python train.py --n_layer=11 --norm="layernorm" --init_std_up=0.0163 --lr=0.000326 --decay_fraction=0.451 --final_lr_fraction=0.0 --z_loss=0.0001
Each number is 500 + 50 x the weight over the matrix's rms, rounded and kept within 0 to 999. Layers, rows and columns count from 0. Numbers have three digits each.

# down: layer 3 MLP down (transposed), 3072x768, rms 0.0297, rows 1231-1359, columns 384-431
# up: layer 3 MLP up, 3072x768, rms 0.0333, rows 1232-1359, columns 384-431
down1231:427579474498502491483540465536485441406503543590609519518451480555498518520528537521500548456500482516504401454530486535426476554498444496519570
up1232:527513429491511476503536475492484515510479553456460503475487547472542428502453501456498498468529472497463484506570478639481506475499504506580499
down1232:531473531508454552578428383538610519475476480519532558509617588512459604557502437504437486459591426511550521536527502502459546449471433578470593
up1233:517494520471430411480412473451532459485531568452537539632514621477503512523491484514522498464483545535501545590489457499525488513447416432587533
down1233:609444577542565549577546429443452320368529478452581425559485449570437578531570588512555502429494548539504572478562467555456469521569481517501571
up1234:485419398544473438537457509503422522515573528565407534483489556544496422499551483490503446407512486518455517567622475412519504440541504486526548
down1234:526436473583437524411441487651478477535427488535472631485521528353540503504440579450557451572467487387534487536445533519466496468607410430500441
up1235:501522488476504497495462501491496530497512494500477516540483505513495497525498495500498487484489502527506495514506499495526480502463492485537509
down1235:489505495491502492510504494494494503503498492508497503497497505498500497498500482496501507488501504490495499501504485505506494501500496496510498
up1236:489526539476492525577459495479486497482528486480507523481536477483455508515495494494492467508502504471526527534509526500489481490499506490537505
down1236:489464517505499538494494472481504474483532523500502519524524478464474503506468469471493540535494510506553508528485504498486488520525492502487469
up1237:493512469503591486535376468503527436349541518490497470566540614456391569510493649486529480357497537471536579522572569617516528442533527552577500
down1237:527545533530527447467497492513575484369492507550466517440486480441418536494437605519497476475487540511588479413512579559586524482571540437563552
up1238:473504519616440513414510436515511490548504505443479540501495488448481546502506478577494504450470562469545422667463539484479508474524420400769531
down1238:495354643493438462533597616544481643421551464502433548442481584443555489479598537506485571434518492512565495553464455551534507516570543551534520
up1239:523480467433392475528600437522454493493581535449499527565558456561435444499462528494491532474528462556502482460510453558517551474561513488572501
down1239:477656570525491525560470468522573507516528524470527466611433565458519479516535621497538527533530551503469484453494432417547507453530468529562515
up1240:474416532462400633553532603520447492452470435465480498508499491518492406534517480384471563543490518449503495539487541464501483398516582484415469
down1240:563434581426420538451390479459543494543548490454584547460470497552559459502539439467557496500467430489579531578410604480518537469518524524390581
up1241:375605404517518440648371500458497583445474603493488483459569688602343640512415587493507590502497442582502438592523563497525478474402462504556513
down1241:372453483562477460505443468453518559460408503494551534369488530426515533569455529542505526509525573465466396428480519530643530463479429525500436
up1242:543486525544478487640477534481409455494598486505516487476475521533485534516469459442532393382517568536541527434519522411551498449482460403571495
down1242:438528480476495488574573545480474411405479546431464529389527501484479459462570518381500537419505596560547529487528588505483491500558596514505502
up1243:446540469543442561466526416412533532463510540447532455538595565477479410499480565471504561404473489646476472531469508532528511587455482538535410
down1243:538486506401462522561553494468578523556516549548384511510494595499524476511574491496409594512488508473582481470553474466551481482395526468413443
up1244:460417440470567588539452428567541447466623463502598524495491527499500491528505519489520398473514608533533520466497589461502488557369541511593535
down1244:401455521559511540525554592554536416474525502599501548494529452541542498474613550577505455436580547428502479553494556488543513568491398406442459
up1245:465594487486372363482467389445545525454524475437463573550476595499452617481504536475521430459470613599538570516472565484493516393496469443569530
down1245:519425398390513451434510533502530529457522588458470627489424488532524447444578487496516484420558547479504452516343536547519477425468351503517592
up1246:459503499458485461516438494496512514559494508477461524515521555488486513499486522495518493441481513544485500509517497505499498493467517436584491
down1246:497511491536494500475510442494507506444500508466519492518450480493480516493506504535511524527529485482480497459559480502486484510515451474499520
up1247:516468495459454584527492459417509385555452463369521481493508522486435477507439431477521439459513521563407501561592489525478503492347424501584491
down1247:420435475507448521531510410405549454554537526548584589500509513444445488519379457561521521492589444601489457470522468579513563435470464508570511
up1248:429435451386536560694552497515456444444553471523547609636509499478531465485421481547494578436505484517503513631534493529529514525439505498576511
down1248:529610498460471508701447410488481665494435512570599424524635539501515516502450529381566449502467382424656458432505518481528507490474465540408534
up1249:536487411430503571482536557520523451583514523453484514492469497601439442503511495379497506468498459543508544427483533479476497476479487577476538
down1249:569546471511497495488534456454497543471607384394511416583502516447430488461460522453453539449477444570457506469555510509480457575562461535589505
up1250:490532484510496498551502509457496501511489487460508499507495524508483501494487531476500486475515500535502514520481505503506507508497528485509495
down1250:467513519490491495525511523522482501503505493495488496490482498486503510492528509508500496499494500495502500520513499500505506504503508492484496
up1251:456439439564564425577511515503518461486502544433462495561483599476523561511471581566476553318493488527474556420529451462513471588482512542450461
down1251:530474535576508518515532505465516471569487517512504493481645502538560466486462553571473431469534530436472465515497474528518483467496542476492485
up1252:420404462531538477508529502526563460546539573379485479576517480524433537492489695528492426444457585499590520546450609477472523547442466433510509
down1252:438338495517568501600510502596565524502513537414451473440495519490496547537431533483569426519482448507555546479423548525445521507561539505568335
up1253:510479515523455436564522556500450534523516525521388457470512533573511514514539516537462494498535439509389601508529467560506508447441473505544478
down1253:545470559515473466522517492512488563524568417476490512413441514530497500463462490463477509550475496369459486567483521532515542524494538443512589
up1254:573516449480385536473542529396678536562343488517503526482548528543499509510455463548491515438509461516534544584537513513477489507398504505651417
down1254:516464483541506470445545555513593691578432384594473389498570550432509476528443440502520409515483450467391509574542503528495472493369524417495514
up1255:462469385515606511463385490464587452617578522461529625557540481550486685516384695409503455366489600479496458545493478480498525525546516418552478
down1255:431424457455549651548477568584505397471486516479552543611438429511587514528513515571480591456497650549394530538559484517422549517592549425470394
up1256:513555502506506455561497511412474583511478412428455463473643491652469494503429471435499467434516488454539464554375536396507503594448491488562521
down1256:643513606431411623485366537427529410456603437476499494427680485571455496475482436429524487425551561602544525513413458386550588422537560558501499
up1257:464493537517433557515509589468489514409449547435459504439478495525485584523457531459485501408538492459466508588556529494461517475490394544553451
down1257:612533631519589488480476517421446524414479503428529304458498420444539514578605398478554604551494437534572484496544569532481450485448515660437445
up1258:472508502523478459517460491473505476497414503457495537556527464514499552518512527470499481483491571530485497512518496503513507482508498505518480
down1258:509506489474499544474592495540510498499472454495533481482490510468490535489522497485486517498514524514518498527493477501462510463467498511505494
up1259:549466442539478525569552528508516508467409561409510530535488523568468521508440460556470524333490487510412476571526486588507498563470517470637522
down1259:439544529492463527523448555513396344486431628492466575456552508532529576476563469512330578508546526595478481491431447457519360529514506392501574
up1260:433497522471448471445499541457483461523528631397540595465475517508494515510518561381523550464494493459486517623485417585490491487583374444492548
down1260:450565504470470476522585569481427528549519438485582497524466467489562518468521517519477323615538536459550506531416435434516483479491566629433484
up1261:475544439485470447572487546407499535535512507478476471468541659459559449498410504519501450440490462488491448552434391503459506607434521520436502
down1261:438417544519530623469539463395478499557425331571497554518490559579646553460404637468545556346578611477518489529456518414496543497564447539409540
up1262:529456436439498595512516435410529542514404557437443456578592518521548556538547572570470535461471438475495444557496444582490495572376546593476517
down1262:485388567559481567522466448480504506466484501455432419507574467419542534518458450477521469495432465438508399551448488460571515431532537630473567
up1263:491498516448523433508478501508450533510472473461528504539533553514422559503480555451483499392495487513457512486517527525491500496493466476559499
down1263:501503489464592550534455516500447502501600462515505600491456563487402491498583503457496504521517488438549484517472524490502549474455499543459533
up1264:485444512579463431527516517519509470486536553425518510489486576481470524532490556509490515459504468474540481569520457563487508552505475499580528
down1264:390579492618499493501486537477524446432532510506481529483481532468504468512495510539552424499503476480490499563437489458509456431485437458498431
up1265:467621476407467578507504445476539466530409560428444477506581535515554567496632515522494554472504400554418441559401495395442509399429513524562499
down1265:464509424572430540481516469449543453450512428410526567475482566564574414469539575546519451410474562518409496592476478465468565361562469584490558
up1266:505505511504505476493490494483514492497509503454507489489514512529478498496507493493501501488501493526512502510491504476501494505496538506488489
down1266:494490489502505492495497499499507499496506502494500512501507514494505508495504508496499504499507504502514489500499507523501505492504488516496506
up1267:510467499494366431521507466467521504457582508527529583484474589579431467507582510391523435481538448509565547519477551540471484553519475465455432
down1267:454583496470576618496562539532527567468597444583511428497498478551503507519527370539532517544480501509480529360461485573502471536538592559469484
up1268:466512471488450482576517509485477537475533458422521564513504497525456612553456557525482477459495507553513512503534457515500498485457508515488501
down1268:480439402487562477417519535512507474450547463445482453540502467466530519523492481509518438415493547457426484557537532489518459543475493498479537
up1269:409536487458463425568507567506543545512457556515500488570448483504478500507433498383512591502485441595411554596498476608439507434442580500497499
down1269:481393545491471445555476652532560488451463504570424489445415585512436544527528530459551490544511344476526429518466525471520458562537617534535471
up1270:458493493502506442540503507467513501522492508487500531515502486522497515509481534478499476491484519488474509495527509506495513497494502508498483
down1270:479508490524491503506511507519516516461494492487504484511504487509494480508505503466507505505513531511497500475509524488490499504499490500508479
up1271:443568485476501545541531509458492492566461475369484493492463550498544477518463595420518555510506484463501533737546506423480478529508494385449517
down1271:582440447527531545427585482488584547525510410568471507576585656531541481509464443387484425559483433507588487540459508465484478438499554575390560
up1272:463542471467493432496461523490496485495457498398464512532531572485478497514482516503463499443489496490511469525481486527503489504495503451529467
down1272:461472443503520497563498541495496551490463518531502534517489518480516491455515489502453485510496547490501521480557514529490495499549534513429458
up1273:531489494373499503505426500471589461538519527435492538520538472461476546514467613327497482468537537349550507624455497530465494541519414484473557
down1273:568555463478510449499463474512432554604519388487631548536435413463477463534574459455531526460483535429516434639526515430471439593651469589546449
up1274:512493496529487514498471498487524508506503516418512527505490560494496570529479504489480492439484509533487505509498494527511506471489493465506501
down1274:494510477494536575522520526515479464484486471501500521515509524510550506506504458503490491528489483502500475520480460474495524522538504505488512
up1275:529466482507462568461447558424540366504486584400514551546587522641533594533427530468506477446496554494581465502485469460460509492397626403552522
down1275:556515464427474480480474495563503482435485394447515493573467507520566404489585405449544590413504637460511500505566353461467550550499527583505398
up1276:501552470495456518486488428515440589509479399487423481538480494497476601493576445523503507454489530422449504420492511436530520423542554540481450
down1276:534509485477534418466546540478469446443457493499491531502500496559521551498571509485541586396487545427364571488451567543526515582574492434440463
up1277:492522474481485503515492522463487509485494473443493508528484494509498500505493523495514503455476471494493493550505478496517517477488504449511507
down1277:511507493487501499488497483502506501486499494496520521527510481486500484491499520493493498506497502482529503519505510506496507506500510500498504
up1278:507429433430531427535259550538488535571507561502439512601485582412505488536454473490504474431482548551559530499529491486523503553491414543497575
down1278:510412480556515423490410449575598568652437455496454474627545573503519464553439511555395450499441534576493409478477341483480466475599452550535521
up1279:393558453555484427473498532438479498561590460399582496503545512522453517524391416490450452492484498492497487587628560554566502542523515464499549
down1279:514548594584613628471544536554500520583519367485511407494505565444544539504505439428501485512514515482522470517521508625467571451634542490384598
up1280:471461590598529405525552534455427508408578507398476513579552490443451594512457503577481557465508506517485516478616532474541514455499506517521437
down1280:439523536501535482523562517443474552502508533474522495454493522571378516500462446485448557491573630452475482482463555485549506486525517519521466
up1281:515558489595563328885531516463553497597525605453469482688539517453542567545389457588501535112459514583413500594586448598511534394503499408525491
down1281:637579513484460437450622647638406465435514525473391557398554307418466443504445307596503484680460599396639460356444565599461525453637459478486638
up1282:398466472432446472487399444462511509545507547422526637505482545539533544501405469526523494491542590380512420507563484476524515488396550531469537
down1282:507534477512539415432428534514475586460522453474471481631473507491472616493409506524492515550543460483431481500548535466513483441478502511467442
up1283:582500421571516522512440381398492507543504557475507525487516524586466563509483541502517477533512613535522526399505502532524496424434465557532614
down1283:493551473551582489431586491354499492529514517443511520468339490526545546530510489412556474452442461469504456500558441471520471540498457378522558
up1284:498445463363586648481514435516538465481586469468507542434472549472494501489520503578483489463482560526558559533601555531489503498489549474569487
down1284:497485502571425406474480504529459524556483536524495479572467442593536516513505549470480512481458478459452464452449529425519512491512461561485529
up1285:467464471460465427616482415474430536471447466449475559618508586527444580491530548436479499378529550611485546543567522472534496400498511424556503
down1285:569436498439419463511493466522523462599463521506580563479519538470555451571485374617469477533528525485549487435518486465549449434545541464513383
up1286:446488461503571466449485453496535525545473547352403558524498483545423466524394477473516490449481507514471449600430533462469510386434527519495502
down1286:464592534473494553485626439500578478460460480405456476467557403473510623474555385459512556480509486461486421361500470487517445498531430591469539
up1287:521438494459514532532543497382532482546596423433493500553484544440580611524413505504487466436537541587590505472528573460493495516428444541585506
down1287:493461525439516386638492459549498460506513483469542502427534542508509434524499436494534559522558461528500570520439482408514508489480517507500558
up1288:478534477481428466555493513476427629548493479450471474579503467414418632515474544453457478468519491507477476597458432526516486548427422463612487
down1288:521477531581521502613574500500486471455442503484305510541485384507539482461503483473483569575501448429554410518471484525478502465447479505481521
up1289:520508451586576435492533503319488514409483474374411517416493533546426486520532555457534492387505556527575483414501579552475492579584549437438465
down1289:538524439559455508569438379515512545421434485470457544475507477509441505514387457487448485548466465564505524530472435502493476548471508493392477
up1290:497535509475478510511485513511493536505485482491494543495507526545474512535495528472490483492496490486500486523507466491494467471508486508528513
down1290:491490484490501494499469498502503498502483479488507452486469509495527447510516511499498480515517476522499516474510509507522472492494503501491505
up1291:550546563518548453459396527375531581537444469369473556561594616609362630551406548524492508498492598475478444439538533497539492468489435338464451
down1291:552509471356538556570362452540497584530582515519448532463451472516518480521555504447434562579606578486447453539410449461499501566458507607530466
up1292:452530500494481504506464503477527528496485510475501508531543510493495517510440531499469503468468483552513533543498497504496500505448515460507495
down1292:491456519489511507443503501541488474504494499505499542475500522492468487498531505488480513493508502513507497468524487513500512464498490500520553
up1293:383550501579482451513519511476506525495434375552471468528459473538505442511499492519474399370510468505492492579576585552505473441427499531497493
down1293:472420574527507529398538567583499391482461468515569515500459457554396486537461370524507462475507459470411508483561464553507470564511515532357472
up1294:400475481541371442548495511404444532488430394518519570488432519527498554530503464448482552508485533442443536575502396517484472484499541593471501
down1294:547386441569548416495514530516434402564622421486613552499529452538486529566482489528482525457476548360432490548522549493464508515560497535481537
up1295:487497540504630437533510602433534478565518542522467559444534550495471536530482482439523482493492599504594564528431497529476487463502403435575519
down1295:535493393513520461383540458573500527540458543586483456485589543449524457541522490438489417534493403527543551547504555518540469510480707495528535
up1296:494497486495448428550499487433505458526537536487470560510528534506470537496481525494496530397477507504477512491522493523501516500450536485494437
down1296:539523509485533514504537555540550566501526472483506509414530463489522479544453524477516545541480477519529524457484477491515501479495421477529492
up1297:502577386522507441489463541481433603452486502468437544595585456534439573520494502569444532464498493508492555542593497526472505567536501473551462
down1297:440463449472478527509599463483446600500479524462450503573548484558470512479529588455474563579489537506530460548497424533538442446519592474339465
up1298:540420480413467430556512494523522535565438552439536560595448462495439541491481562475512571358523466604578537500564517538518507386436491500455421
down1298:575629440550453525568495553510470561538435578530517397510384597434524486517446489471507509583464422480498501402550479493504495401491426551447556
up1299:570578464608491437480463464505519570451413453473500488643505480571500567491561529574501480391469479455443443567577525538475505553563498444485496
down1299:539486581530461517476431644506548504521507476472457386401419499462512418513454558425494512513494543527415479488479449463489489533501507477499487
up1300:540494494570591524438431448457461469507504542427530550552485529574420614507363564446504523465521570469570551485496500623501515420508412515582573
down1300:523578624529572524447439619453585464459354434578491480527460546510540481493528510436472418530495476506507480507546477556503456408572435463422529
up1301:476453515564548539462556518532611475647530527478446544524538485488473517505489622435508571475463450489425431507443490486489491490419459558484550
down1301:442411585520503439372514475460521448553448557502482455549583484450492466469568461601449468513493391537449454517512435432525471504470521584473633
up1302:491596424360452496603459466509514447446423469435563514470641457574498538548557497439456470504501486514538507593453497568481496562475474529508378
down1302:612539361452634578583468319499531521513551574542625507442695522500631527489529478483409573561529409556493476543413550473387513520496500456549437
up1303:433571542461471425500506476514460505379408446447518493534541412632516587488496647468531483459487421445505437653484437527523457367523562422511408
down1303:352454452581589545521501560361539542492509489509601554445438554539440548508516522575504480535435489602588369533371443465569500534548536408396498
up1304:440492462467525494536511506498500536525492493453516531524556530497498578523468563430488495461487491551523505506531499481500483475460523480532482
down1304:483521509518489524470504492469476447488570493549495521496495483552502490503526495531455505509490475491522497501470500499504479513488503486541551
up1305:501609580650576548511585512487503507512550528481488539423495563541550529512545623510506506367506479522501540491539292616459519436480528470529448
down1305:556437509493494537523508481434496528468509492547540560529438473549470460546555428522477516496486529560543525494489525560498532524509476492575556
up1306:437499433544514391509503464457567550515400450512422530647550495591370567515485590497543517360479383443481427735503497478450456517483569505600392
down1306:508573480524500525474631409459467420422336456447497508495553543494426508541418546461551504504449541526560485576422546532519405611479551419529473
up1307:465484533523484510493481548470534520526475537505573502509474500513528549525541513498474460519465576598354488539497479419506482537499506504486449
down1307:517493429537518501526501472528507496583545611424481509463467503551532513516487497488513515518473507534475457448412518506551493460468541450491558
up1308:434477524447391552597508531417456561448421443409463571463444495528435755532511520483513560469490463468504498498553454557474503514396502498500399
down1308:520564555572536528394575562532461465476446512553496501466464300499624488520545543632480437568517414513458549488506505482522513484514532507528494
up1309:466544440532487456615439480392465506444640470481426573460456514482437607485415484505508550355491572563444492644543500506490512554543527446461429
down1309:550435400481516498539477497388590425545500639516536531407483498586501470493458450604592464488467554505457553490471480505458540580616569400565564
up1310:403483446377425484555490484496488534466456499500541502520498509425547543521548470513507533452486457556519498533537445408517507499541520423530470
down1310:508510542456566461473533516593563542490539589643581495435438505491634479504512539497554462398542413456531509557510472528541474463518550560534450
up1311:543521489448494467537525465521541525558540548418469486568541516534530464497474485572491478431464446594498564496556541507467485551499485478509459
down1311:479475468530490516448507528464486475453473448544493512521423491540533529519550553448536534580549520432479479577453455556508528485507503512467486
up1312:428566492556507531455520441518558387466499498514444515505495488527357460476528556537518516468515433499394528553501480565493500469469545521455428
down1312:468482612522526454433501525528534540381393451484492578445469455600517480474494463466460497509507519511441453477550465431523513437491575495510491
up1313:547529425422508499506471526518464547457505513546532474539517487526541486495499489539523554483498404545540413409508414497484481517442515486542487
down1313:498571509539523487498468555577530450539493493553492635535481535550491492462564418491509443466521483462462599464450489522507534452453481492484515
up1314:491546462525577497562401455526484460559499521433484626645523473460446530541393569520434471436475515657491494434541525462517507459440482541481496
down1314:579535519508634445550418592494485521452490483559437473498457404543530503550528496620412548376473443528461494375470669437555492449461508430467480
up1315:492461375498457480427379584364494510560565423509497674568585491369455502548371599479494488471480588465483529398499486486512522476553568556458380
down1315:554427450571591549530496497596473522510513458458528509495491507529428506536489390473544478401498502579472643572593406595450506542439457541501588
up1316:487445464510532527501442453421611398495529578435475515534513489530525529526391497454496560455494573479608491519418459528485499444457455553548426
down1316:546475439528510491447483461524419435505434547469395410431441482539415445479441442545522549511478519380499467458468485485525495514478553545517481
up1317:469371519446449413514506553483421554405419478454511443435593555528501509467469543354459386460468518462535479472499525580587501495378478540541522
down1317:516470489431418412508446419450463493541457524548553483509536448499494507484605557424497459537419409524593491480469589502546482526502549512452492
up1318:499550479491490500596473489497485478453490495515509512466495612438497536489443488455487483443520481552539515547631544509551512546447505432497525
down1318:450606506543500543592491539508383486538397488507546577433584538491502561495541503514431502489508479530580496456475428393484486437513548457537477
up1319:538535538434558451539465502482518516532469519352556481632492494539473514522508550499500515425494461584567506421472493483537486432523464428442524
down1319:531597544498645525547558566494521475366486485533455534529447572473553493503487480501495480555538440511519600508506493479531514589474544502478595
up1320:525438532457584493434439508349436457482543477516532652555488569459462564510430621530502548455502551539568509496517510457487539413490485567682495
down1320:516474514501453551496588669504503529447512507475560481482521520555457543494402487437523491440470521489512470571485403495526516496447551537530542
up1321:514495502555408465507459496455490609430485487467434483479534481506480617491525556588479573415478449515482402415522515449465476484535541471589549
down1321:545528527389464694475502483532515493584510540378532497442531578622507474517564520620478497551454516482658510542390454477461486500471512380525453
up1322:544443402470495482498494554474465609518517463485508547547425468565452485505507493527494486446528525483356454446532507541460511394526473501569431
down1322:483539624593565443423506471450601512396462404505575544562475480525404500456523553531473501499496488517435623605533453546479548503514413519531405
up1323:495438517450482477476565515461506530479476479460464553524514546473504529513494515507475524429481532562484501523525480514498492518452473435533524
down1323:589541553478551530522501517528498490528492503483508492552480493497495514463524504545493578489523529502536517479514446471492502491502432535513461
up1324:531533492488531471505465498418487541482516453432476563550476526525467529511452478502490504402481515558446539496492484535502493502492528487508497
down1324:459497517521470503507515528519540518492502463483523425438498502495523524475539445544485517463496551523437411570490428484493474520568495429452499
up1325:501490502420501419633489455502458483520421473435490474561575498468462478540528461542483499484495481522396516491533537488479454597453469469550495
down1325:486488560534486554400425507509458514486473548511485536516589536488478492487420519560511561528514492483497488478512501576503515474552513470467463
up1326:455511419536448408581517471503488524504413505490502502505612456548366518519469614358483505400458455553417505572523475529507510504502495525549475
down1326:442565660490499532501386591476484616450429507552605541522527579493477520515486486422499535547519490492494470535514538524501486503512424580427447
up1327:454468486414512580531478498391485508494460578446492577476526492541526494510567563502487394513486518599562559518629492498526516413524581477516443
down1327:547504408613525450443475490636555472472553497525421522423538490478478565453564632525545540575500461442471505622487540552545538459479496443453529
up1328:511480485504502445518486529457466505526512501404490497504520472483474612510496542429475532399445525557475522530505519559493512517466549517588501
down1328:548510492522502506489494488513519537494488487470511572421519516498571550525540488481504469478518460492558497549443461512497494491509525480525493
up1329:439493510482521499554505446490590546466449420470484575525497462448496499509419570434467533421501425570404444500488491520491513498472563432592454
down1329:486522485507485487502597512498494450546405441513507426475495432533487523477532488525516480503469528492532516472469525490546525496555448419512562
up1330:418524563357458435546526645501483571539451456485527566586525521570488517507470486515492549454506458587515524509592648554501510457526543504531470
down1330:551523515583465567477477449509458545505453497493429472477466504533504514486433470482533493533491429485467548472477465609493514498457462489437475
up1331:453556459486498454553491451420487526501536482472508514557592619522457536497490603495497490470521472582432554599586487530491475478460460428578498
down1331:500503604542413486502547557566573484509526535591502511605524432511498443409497482589483545488458524473469545541396446457464519450379474573538506
up1332:500553442462463546480490492433583508446467543300431566508461497495477540509448526453509551459526493488562473612429474538500512474429507493478501
down1332:463461592572568513436572457528523451455382448437497456478543580443536512496571495574565410557557481490456501427471522509491467526461482509517534
up1333:502508565492491480502497488455494500490473481462493550517525502489487539495445541480500513425499492524473514498499468502496493505407517482526502
down1333:519498502499493516484483497517496497467503498489499509501509488500531502535460491493486520499498506489501486547454487501501482553496502499471494
up1334:432535452493424381511492553485402599437535472338596417492535593413496557525350496409494518473475496531492452487623519483527512511444500457551510
down1334:329454490511556490508496395539601483507493528399498409528456558446676416524541545365534512637509560557631494468599555425497542468578516516515529
up1335:398471449453470487486481493402598469603463652410497543464618496536437469484484510528462405452517514509468503544454591475476507525423509430527501
down1335:451637473517614480477399540381403519475479449624542445533423570497575410466458557463536496479517369504465546607520415443488517525471557566463543
up1336:471581514526432449527528490496543495449582481425567544551581598538495568478518517459534488507494552542551533473490551546502519567494490506495559
down1336:487416476547425491403552519431545456480543435588544525490529530546526453533499429528538497464490496414467468477517496426493569528541544496549537
up1337:485513442489419535505540515452534529619528503464591507511499445660459503493531564446520502456480489491481497586539512452500510486529518494497480
down1337:526557515514574495560522558527490470487533504481524465505485631404486535532439428511420473500530548559563444464512521525473489566515507522507510
up1338:545460533450431541593459502446494474522445480419492540509503577558508459527529522409475498481515506505398475477532496570491464502438481441517499
down1338:481480588448512546603441504453401429526456540629505352470594561544573419468634570449520476519554453483419439540451494496482485591454397382499447
up1339:508562443616551597493511495353599484532457510414572481463536511451390527530533561349497483368484396511464490566500481501516486525547511499437461
down1339:529401426490517593522588575515533513511528471519484491491556495511495368532597449584487462454553509466431520512445511418438470611663542566552530
up1340:516435437487467420444546471459570518544455531484476476456557493552421500516542525486502579421517526624422509454535562544458506467509394532527501
down1340:543415520509471564456476501546492498405540550428475492481500496431467441504494416522493530463611440494581532394503448502512496532561439585477483
up1341:490502496484411513545490505491439564485514559502449519458501529468346505485521520440466527510511478511449638567536485514538504553458469453494506
down1341:477423505544524533495566464489491492530460477477483474477499448418466549500487514519549515569474569497475459522430488532537478465531576443467492
up1342:546514557468479440521455512452501513486550469460509570488559520518464516519501510444478545419529573541485543549523453541481516531508524476556526
down1342:474468512520537502506447501506530490500481512492546521533533505531513452481438490544517474459501497468533453542449499517489503496514493478445550
up1343:478446476523582451537598528566452578523518466483465474511492574511420518527555532440487404478496439394528543531565395396540490530494426477516514
down1343:566522508504501597445509426537518534553524572538433600502499444526515436521499550484468479551521485503603553548494513537509507527485507495480462
up1344:535513481479475457541499488478511520519478504457524508510492551509513532532501539486474508431490486520480498510486481537509501520474484479499476
down1344:530521512529510483508498491488504502483487501461510496517518507502516498468503492479504524524508507502534504513500503488483505515495523499499521
up1345:456491518468429462483542520455511497488482475416504516513520531502499554499460498485484490434494541566448551574506483527528476467498491459554455
down1345:471489526456462555520444480520559531448485514471492473480500502497448449502493543454491452498494536540496492490506562461486505470488581499525510
up1346:544442402398433398471527516487637541543548468511479496583540613589400480528477459525475468417518499515487480547578497554511509421550530423513461
down1346:539473530488498539552511485486565527388465475545481479503595496573465562498518465535476544510464534469522468452522388443537511459558434458539475
up1347:491549482483456445489514511425557495520513462448518541516506517521464582530436550485490475368492524629487522566495477522525504479511499501553489
down1347:561578531481532493474500498486501530510538482495572440484495465482489503493476437458509456406486507496474467509527590436505504494505509502460460
up1348:466451500388347406504437455588462516517553498537567466542464584515490437517434536461498399510509531533508498471555517447469457560476501533469524
down1348:503473571492416492426589473514519535565464467476485417515510506554492603507515588465443461535504437579464506455538376303495426429475518592526477
up1349:485504492453486489504504501511490518485516465506495514515519503525520515500495507476497502463502501521496499493519494492480497506488501471510496
down1349:462515506546496465494493500500528541526470504514483473492507532532475490498489503514497491488515510505498499496494498510503503495496482510512499
up1350:541457512615481568491497521472547542502478460562477557513519555581470457509475539528477503444465536427406418523464464480499514541555342406530592
down1350:452566544540515636481524505506445477561470572592454470508522448487504513545540490513517508553500582586564484441478423418493549544526629496580388
up1351:434416461505471486516553380517473486491478442471546553496455490648441487507437593438512530541526468508504515555556496515476492514495481613462398
down1351:528375432495545531428515420553537491520513562388426521570437511513530474505443591474496616381444495481559401468478516569490467452472467479529476
up1352:425496467563551486526507553503527490520497544506409555461544461453520553515475594469532427505489586598452558520411458453509488511434464480493439
down1352:542498508519418408520538536495522461575470435482453591480482372520545493534550582451436500512475535579547481528547569548497483507417484423471523
up1353:523518532479603483474442476522549530486581445482439600482469546479518610507427510593511459485496496514553567482385512402489498503536500458485500
down1353:474580637459524548439426526478492547503464549435505580485480434480488409454452513536480466502512506512429448476445492518504466518486450437516373
up1354:563452470506464487597518556508440484460570531515411636472496453554601481509348506485483458436483482513430492514548460462563507394469549463495445
down1354:593540418548464551473532535510403476467538444545474591403450403503537532590459486480507570495466527460578392496463434587585481586438498515491557
up1355:457496457586565502494487442414570509493461455455506613416419573469500539485467549469516509504487561564478494468573484475502490543489544570467526
down1355:544444518531551442511508430594438616501489393440418522546563512545490491540500532544486507639432444531544527525456495484507540676399458434548490
up1356:492499489521515470533456467465477534467509445382506513569534499519469588533490542377438464405496513494494483601480470493476545412516521471567532
down1356:501488480492497484489520413517509546472452549506445536475492492417491534499479552508517468511496491508507480491423502493519480558504513468520498
up1357:428532514451417536518496609541480585382541510497496477433551484425428569518418526564508477485494503617438426513548504517502469525579478485539485
down1357:475522577545452485476556547505580523534562540513515561500550495366438537447511482417508504477466468525512448478596500561539500381491541453432523
up1358:526490503462381451531419581467488617513514482503476495556546488546557504519448511603483549497460521468481430489501500468540483465471566491548453
down1358:533540520533486524530605433547527456434592533444484575515573519415526487478481469504463520548559599490494463609404453537551465527546416514482428
up1359:482595499527476487601504476548550477405510460397476462485489498506509563527517560528522447420522470488556510629480504540487507464401450564517516
down1359:454570582517506538514516431527548425490550493450480550439455426502524451516572479621493510508489520595617452496458548472536480495450508476529536